{
  "n_layer": 16,
  "n_head": 2,
  "head_dim": 64,
  "d_mlp": 512,
  "qk_norm": false,
  "lr": 0.00196,
  "steps": 6171
}
Each number is 50 + 10 x the weight over its row's rms, rounded and kept within 0 to 99. Layers, rows and columns count from 0. The size before them is the row's rms in percent of the matrix's.

# layer 2 attention query, 128x128, rms 0.0859, rows 0-25, columns 64-127
137:54 53 71 34 48 48 47 76 57 63 53 28 57 37 40 51 54 31 61 27 32 40 55 49 65 47 50 46 48 28 58 41 55 52 57 53 56 43 47 74 54 48 48 55 77 52 60 37 44 57 48 55 54 50 37 50 57 43 33 45 57 28 47 41
098:51 71 51 37 28 56 39 42 70 53 44 45 31 65 43 55 46 41 61 44 51 45 49 42 49 52 36 41 41 53 44 62 54 52 47 61 31 54 41 58 40 65 47 62 51 47 50 61 49 56 41 52 49 54 70 66 49 58 35 31 49 33 44 46
152:57 43 46 70 69 26 45 23 51 37 59 56 51 60 48 41 59 68 56 58 48 52 34 56 40 43 63 60 46 48 50 56 46 50 43 49 51 68 53 38 35 46 45 46 34 46 55 55 59 50 60 56 44 51 58 49 67 55 69 55 36 62 37 43
112:70 63 56 51 61 51 57 42 38 33 56 40 50 60 43 47 56 70 66 61 33 54 50 71 48 45 51 55 36 53 55 70 49 43 37 44 46 55 48 43 54 44 47 53 36 52 59 43 63 51 60 50 46 71 50 41 43 28 63 44 37 34 47 54
109:35 41 56 51 34 55 45 53 64 70 42 62 50 32 62 51 47 29 39 45 68 50 52 37 52 54 42 42 62 48 44 41 49 54 60 58 54 43 41 61 53 55 51 45 60 48 40 49 41 48 35 48 57 31 51 59 53 69 47 60 65 65 49 48
146:32 46 52 58 55 35 50 42 43 40 69 53 44 62 49 45 44 53 42 26 61 56 40 57 60 60 58 57 74 53 55 60 59 66 43 55 45 36 56 61 44 38 39 69 46 45 41 59 57 31 57 34 48 37 50 69 67 55 59 40 53 60 40 26
121:60 51 37 48 42 66 54 43 45 67 49 36 58 36 64 53 46 50 55 63 68 47 59 63 45 63 53 40 41 47 53 31 49 51 45 47 45 45 50 48 43 48 56 47 61 53 49 61 50 44 50 65 66 50 50 70 56 52 61 44 49 75 61 59
109:40 37 51 63 46 49 52 49 45 53 56 57 52 44 60 43 44 46 40 48 68 54 47 51 59 46 40 71 74 42 33 42 52 45 40 56 47 40 53 53 83 62 42 54 45 50 33 62 64 44 43 51 62 36 32 53 44 67 51 62 44 52 58 35
100:44 39 64 52 53 40 57 68 55 63 64 58 53 34 54 59 56 38 37 59 34 65 41 48 63 48 43 42 59 53 39 32 78 41 48 43 74 35 47 51 59 50 64 45 54 45 36 46 56 35 43 43 43 47 50 52 55 55 38 61 46 39 55 42
151:41 56 52 25 25 67 51 67 38 71 46 48 48 30 60 61 50 37 58 46 49 59 57 38 50 49 41 47 52 52 41 42 61 39 55 48 56 40 42 59 60 59 59 43 68 47 40 41 46 48 43 49 53 59 43 44 39 29 41 63 65 32 57 52
128:57 53 39 46 37 52 37 58 63 52 33 53 38 53 58 47 47 36 46 53 56 35 65 27 58 56 46 55 48 52 40 35 50 57 58 50 53 53 43 44 52 56 72 43 55 46 56 55 38 62 38 67 53 41 51 42 39 57 35 49 59 57 60 48
154:50 42 59 63 70 29 47 31 42 42 64 57 47 64 42 42 50 63 53 41 51 62 33 67 46 43 62 56 46 49 48 62 53 57 41 49 40 58 56 50 35 44 50 61 41 46 52 51 63 43 59 42 37 57 58 57 62 45 66 43 40 56 36 42
181:50 49 44 44 36 71 48 66 63 61 37 48 52 40 57 57 49 32 48 54 56 42 63 34 54 50 40 41 52 43 58 32 44 45 65 54 58 47 46 48 58 59 51 39 60 57 47 50 34 62 34 54 61 44 44 44 44 60 33 59 60 49 62 58
098:29 50 50 40 35 58 54 57 65 57 47 58 52 32 59 53 52 27 28 48 63 57 48 37 55 54 42 56 72 53 42 52 50 50 49 59 53 41 39 62 60 48 52 49 57 38 46 48 41 41 42 54 56 20 56 64 63 72 53 61 60 62 43 42
104:47 59 40 25 58 54 39 56 65 48 54 47 41 66 64 52 54 50 35 61 58 41 52 32 64 49 37 47 53 52 39 50 47 43 40 50 47 47 53 53 51 43 69 41 41 39 62 54 40 51 58 55 36 49 58 38 49 47 48 45 51 47 44 34
108:52 67 30 57 34 52 56 50 51 54 43 53 48 44 40 51 53 36 47 48 64 58 44 64 40 48 49 54 49 44 59 59 45 56 32 53 60 50 41 55 71 53 57 31 56 47 34 44 46 54 48 73 59 35 47 66 59 62 66 51 56 54 51 53
098:41 39 69 72 47 45 63 63 45 61 64 54 50 49 54 44 49 45 37 39 48 51 44 33 44 29 45 57 59 43 46 44 63 59 56 54 58 41 56 62 73 57 25 46 33 55 37 53 59 56 50 37 46 52 51 55 51 66 45 54 34 37 50 44
103:42 44 62 58 40 45 61 52 47 46 50 63 45 49 40 42 49 39 51 33 26 63 39 39 34 42 56 66 67 37 33 55 65 58 59 48 58 64 56 41 59 64 45 49 58 51 48 32 72 52 51 43 45 33 35 48 50 50 58 62 45 45 43 50
115:50 64 49 62 23 56 59 49 52 63 50 61 27 47 52 56 46 41 64 31 48 60 41 59 34 45 55 47 54 39 46 53 62 51 45 68 78 57 57 52 66 64 56 38 56 48 47 41 54 52 42 44 63 46 49 57 51 44 60 47 43 62 45 36
106:50 43 65 40 52 70 62 56 50 41 49 53 39 56 58 50 50 46 44 44 36 51 58 44 44 65 51 44 57 64 36 48 43 69 59 48 33 54 35 46 32 49 59 60 56 43 82 60 64 40 48 43 36 41 44 46 46 28 45 43 46 70 43 45
111:55 54 56 31 46 49 45 44 62 35 43 41 50 68 29 45 43 49 57 35 49 36 38 64 54 65 41 49 40 58 73 56 36 57 43 57 60 50 45 60 44 44 55 56 62 54 53 62 32 54 50 52 26 63 54 51 57 41 49 44 52 43 54 31
105:50 60 41 37 45 68 52 33 48 64 54 53 48 41 44 43 28 26 65 41 54 46 46 58 39 62 51 41 47 56 43 56 58 37 45 42 41 26 37 64 67 42 60 40 59 57 56 25 49 47 46 64 49 31 46 56 52 46 64 47 61 69 44 54
122:44 60 49 60 61 50 51 45 49 55 47 43 58 45 48 45 73 78 40 62 53 58 60 53 56 33 55 38 45 41 59 33 57 43 51 48 38 62 51 37 35 45 48 65 49 59 40 43 53 53 34 44 75 71 59 55 42 71 39 54 51 46 54 67
107:38 47 81 57 20 63 50 65 64 71 51 43 51 42 58 38 52 43 39 36 41 52 42 29 41 40 51 51 65 45 39 46 60 69 46 56 73 55 52 53 53 53 47 47 52 44 59 54 59 52 51 43 43 37 49 63 53 56 49 53 45 48 47 40
105:53 69 41 47 42 33 53 51 54 53 68 45 39 53 47 44 44 43 51 37 56 35 44 50 49 36 63 43 52 46 31 25 75 39 48 40 58 49 66 38 53 60 71 59 50 46 53 56 63 51 60 45 50 44 41 54 55 56 46 37 37 53 63 55
114:39 38 52 41 65 49 58 39 55 50 52 51 59 33 34 48 36 33 46 45 69 33 53 70 51 67 46 45 51 73 37 41 36 41 54 49 27 32 34 63 60 54 43 68 54 52 48 43 47 49 38 54 39 51 50 46 42 34 54 55 47 52 57 40
# layer 2 attention key, 128x128, rms 0.0818, rows 0-24, columns 64-127
128:68 40 45 60 55 41 52 38 55 47 46 57 56 69 50 50 47 65 59 68 58 63 53 62 41 43 51 62 40 55 46 60 44 44 44 39 62 45 51 36 54 63 61 48 53 38 49 59 55 50 52 55 40 64 48 44 32 51 58 53 38 49 66 61
095:38 56 60 68 54 51 55 58 60 59 42 69 56 37 44 52 41 69 36 63 60 56 57 40 47 42 41 46 44 44 48 65 51 68 50 62 61 44 72 52 50 52 41 48 40 47 62 47 50 55 41 49 47 43 43 36 32 31 44 58 54 45 45 36
079:38 73 52 57 55 38 61 60 58 50 56 52 48 48 49 52 51 39 31 47 48 53 63 37 53 76 60 54 58 51 48 44 66 54 49 62 53 44 59 52 37 52 57 46 60 31 35 35 66 48 51 49 52 52 66 45 47 44 52 49 59 51 49 49
143:51 55 45 62 59 38 63 53 41 41 65 41 65 57 52 45 57 44 25 54 49 55 48 48 63 72 58 61 55 53 42 53 57 58 42 56 45 46 56 49 39 45 61 39 60 35 35 38 65 31 62 53 53 42 54 55 63 40 56 49 40 59 37 53
121:60 47 63 42 44 54 38 47 52 55 33 48 48 45 49 55 42 51 64 51 56 37 55 52 46 24 39 37 35 46 70 46 40 45 70 50 55 51 50 54 55 54 39 56 40 64 61 60 21 66 39 47 43 57 44 45 42 56 44 47 51 44 61 52
068:36 55 43 39 40 37 51 69 52 62 53 62 32 39 61 67 34 47 60 45 73 62 55 39 58 53 36 51 42 51 60 50 46 46 59 46 50 48 44 51 41 34 48 66 58 59 20 41 52 42 46 49 45 49 59 34 54 42 48 58 63 73 65 59
127:48 49 43 54 30 38 52 40 64 44 49 56 42 50 43 31 39 64 66 54 53 30 34 47 48 37 53 73 36 67 48 43 65 39 47 46 50 60 51 60 47 67 55 47 54 56 49 48 40 54 46 47 35 41 34 34 47 63 43 59 56 37 42 58
105:48 40 59 45 36 54 47 44 32 54 53 37 44 46 53 61 40 41 44 51 57 54 53 50 30 45 46 61 50 52 73 49 56 44 65 52 65 49 52 51 34 23 50 61 61 57 44 31 45 42 64 48 55 61 55 29 54 38 57 54 65 54 35 61
136:38 56 48 51 81 38 48 56 52 61 53 61 39 45 57 50 40 40 50 53 54 57 51 54 31 51 43 29 55 40 50 63 45 63 52 50 57 47 57 33 62 41 56 62 33 57 59 42 56 53 41 49 48 49 46 38 22 49 46 62 46 40 69 39
145:60 54 57 64 57 53 31 45 55 63 39 58 41 49 33 37 48 57 55 46 47 40 54 50 44 32 49 39 48 50 46 57 58 48 46 57 59 58 41 37 58 49 42 55 32 50 76 59 47 70 47 63 55 48 62 51 26 56 51 51 47 30 48 43
184:53 49 53 57 53 56 46 40 53 59 39 67 45 45 37 40 49 66 53 51 35 47 56 50 39 39 49 42 49 55 42 56 54 37 44 49 68 59 43 50 68 66 42 50 31 47 82 53 51 66 48 71 58 49 58 53 31 58 46 55 46 37 52 45
071:34 53 30 50 50 47 67 60 54 47 54 61 32 54 57 60 60 48 43 48 48 71 54 38 53 72 58 56 66 55 37 52 58 56 40 46 48 49 48 49 42 50 56 40 59 43 37 35 71 32 53 57 60 48 58 46 50 46 51 66 55 54 47 46
064:59 51 67 46 55 54 38 38 46 50 43 32 62 46 44 43 45 51 55 58 51 29 49 64 42 25 42 44 34 46 63 48 47 49 59 53 53 47 54 46 61 51 52 55 41 55 64 64 28 70 50 42 39 61 38 57 48 55 47 44 42 46 52 54
126:60 40 59 48 57 56 47 55 51 55 32 48 49 48 43 50 29 45 66 41 57 43 53 50 46 30 36 26 39 35 71 48 38 48 70 57 56 48 45 48 48 50 37 55 33 61 59 51 30 67 54 47 46 57 54 36 46 50 48 41 59 52 71 49
106:66 45 43 67 58 66 36 57 46 56 40 63 71 42 35 43 46 41 50 45 36 66 70 76 51 52 56 45 56 45 51 48 42 37 38 49 60 60 48 56 54 55 39 52 45 46 44 57 58 50 51 63 59 44 53 59 44 41 56 54 50 45 52 40
114:62 27 54 59 39 37 39 53 50 53 43 53 50 47 36 38 52 75 53 57 58 28 45 42 45 44 57 50 42 45 41 45 51 69 57 67 63 32 54 49 49 69 53 39 38 39 64 57 41 57 54 37 52 48 39 36 48 49 48 34 50 42 41 38
102:44 58 59 30 62 42 55 56 40 41 58 39 41 56 69 54 45 30 43 42 55 57 36 49 47 54 55 58 50 38 60 46 41 41 76 48 44 53 53 43 40 33 55 71 70 59 51 47 49 44 43 43 55 61 35 41 73 45 42 54 60 58 51 68
110:40 48 59 48 59 50 60 55 45 39 70 32 54 51 51 55 56 51 42 53 64 66 35 51 45 49 39 36 53 50 48 49 53 56 66 61 48 30 42 34 50 32 47 62 55 54 49 46 53 41 60 52 72 72 53 56 58 52 47 51 60 42 42 54
118:52 35 51 55 51 40 52 46 43 39 67 37 54 66 46 33 59 75 35 54 55 46 46 45 67 42 45 44 42 42 38 50 51 45 62 69 52 41 23 40 50 54 37 44 46 46 59 53 37 57 69 44 57 55 65 42 55 53 33 41 52 35 46 47
104:39 54 29 68 51 58 57 28 43 57 65 57 61 55 46 52 40 57 47 41 52 62 58 61 47 37 45 46 49 41 39 62 72 41 34 30 41 58 48 36 57 42 53 51 49 58 43 34 70 53 48 55 52 61 52 60 55 71 39 67 52 44 55 51
117:65 44 32 55 34 24 41 56 48 67 37 71 45 40 54 54 56 56 54 63 56 45 72 50 73 39 45 45 50 63 43 62 42 61 37 44 51 44 46 63 48 48 60 38 37 56 37 62 56 53 49 40 39 47 48 46 38 58 57 46 36 65 64 50
104:59 41 35 58 48 51 35 55 42 44 46 59 64 53 25 38 52 78 60 61 67 50 43 47 64 41 44 56 39 59 59 59 38 47 45 60 61 52 38 58 60 63 54 50 50 50 46 50 48 45 53 53 54 53 66 52 35 40 57 47 44 32 45 52
119:41 54 61 32 62 45 55 58 70 45 62 37 34 72 65 59 39 31 55 48 35 44 42 46 38 68 59 54 53 56 54 51 51 49 50 52 45 43 69 50 56 57 60 53 43 39 62 51 38 51 61 54 48 36 58 61 59 43 46 44 47 51 54 30
108:51 50 49 37 73 29 58 55 51 40 60 57 47 66 63 54 48 32 48 48 56 64 27 65 58 31 44 52 44 38 43 49 54 56 67 52 43 54 48 53 31 35 40 67 59 63 42 54 53 47 52 48 66 65 26 42 75 60 51 50 50 63 49 58
109:36 59 57 37 54 55 48 50 74 60 71 61 49 52 40 49 38 43 50 55 58 63 19 59 61 54 52 56 51 59 47 42 51 43 54 52 52 65 62 48 70 69 51 63 85 62 42 53 46 55 45 56 53 48 47 46 49 38 47 52 56 39 36 51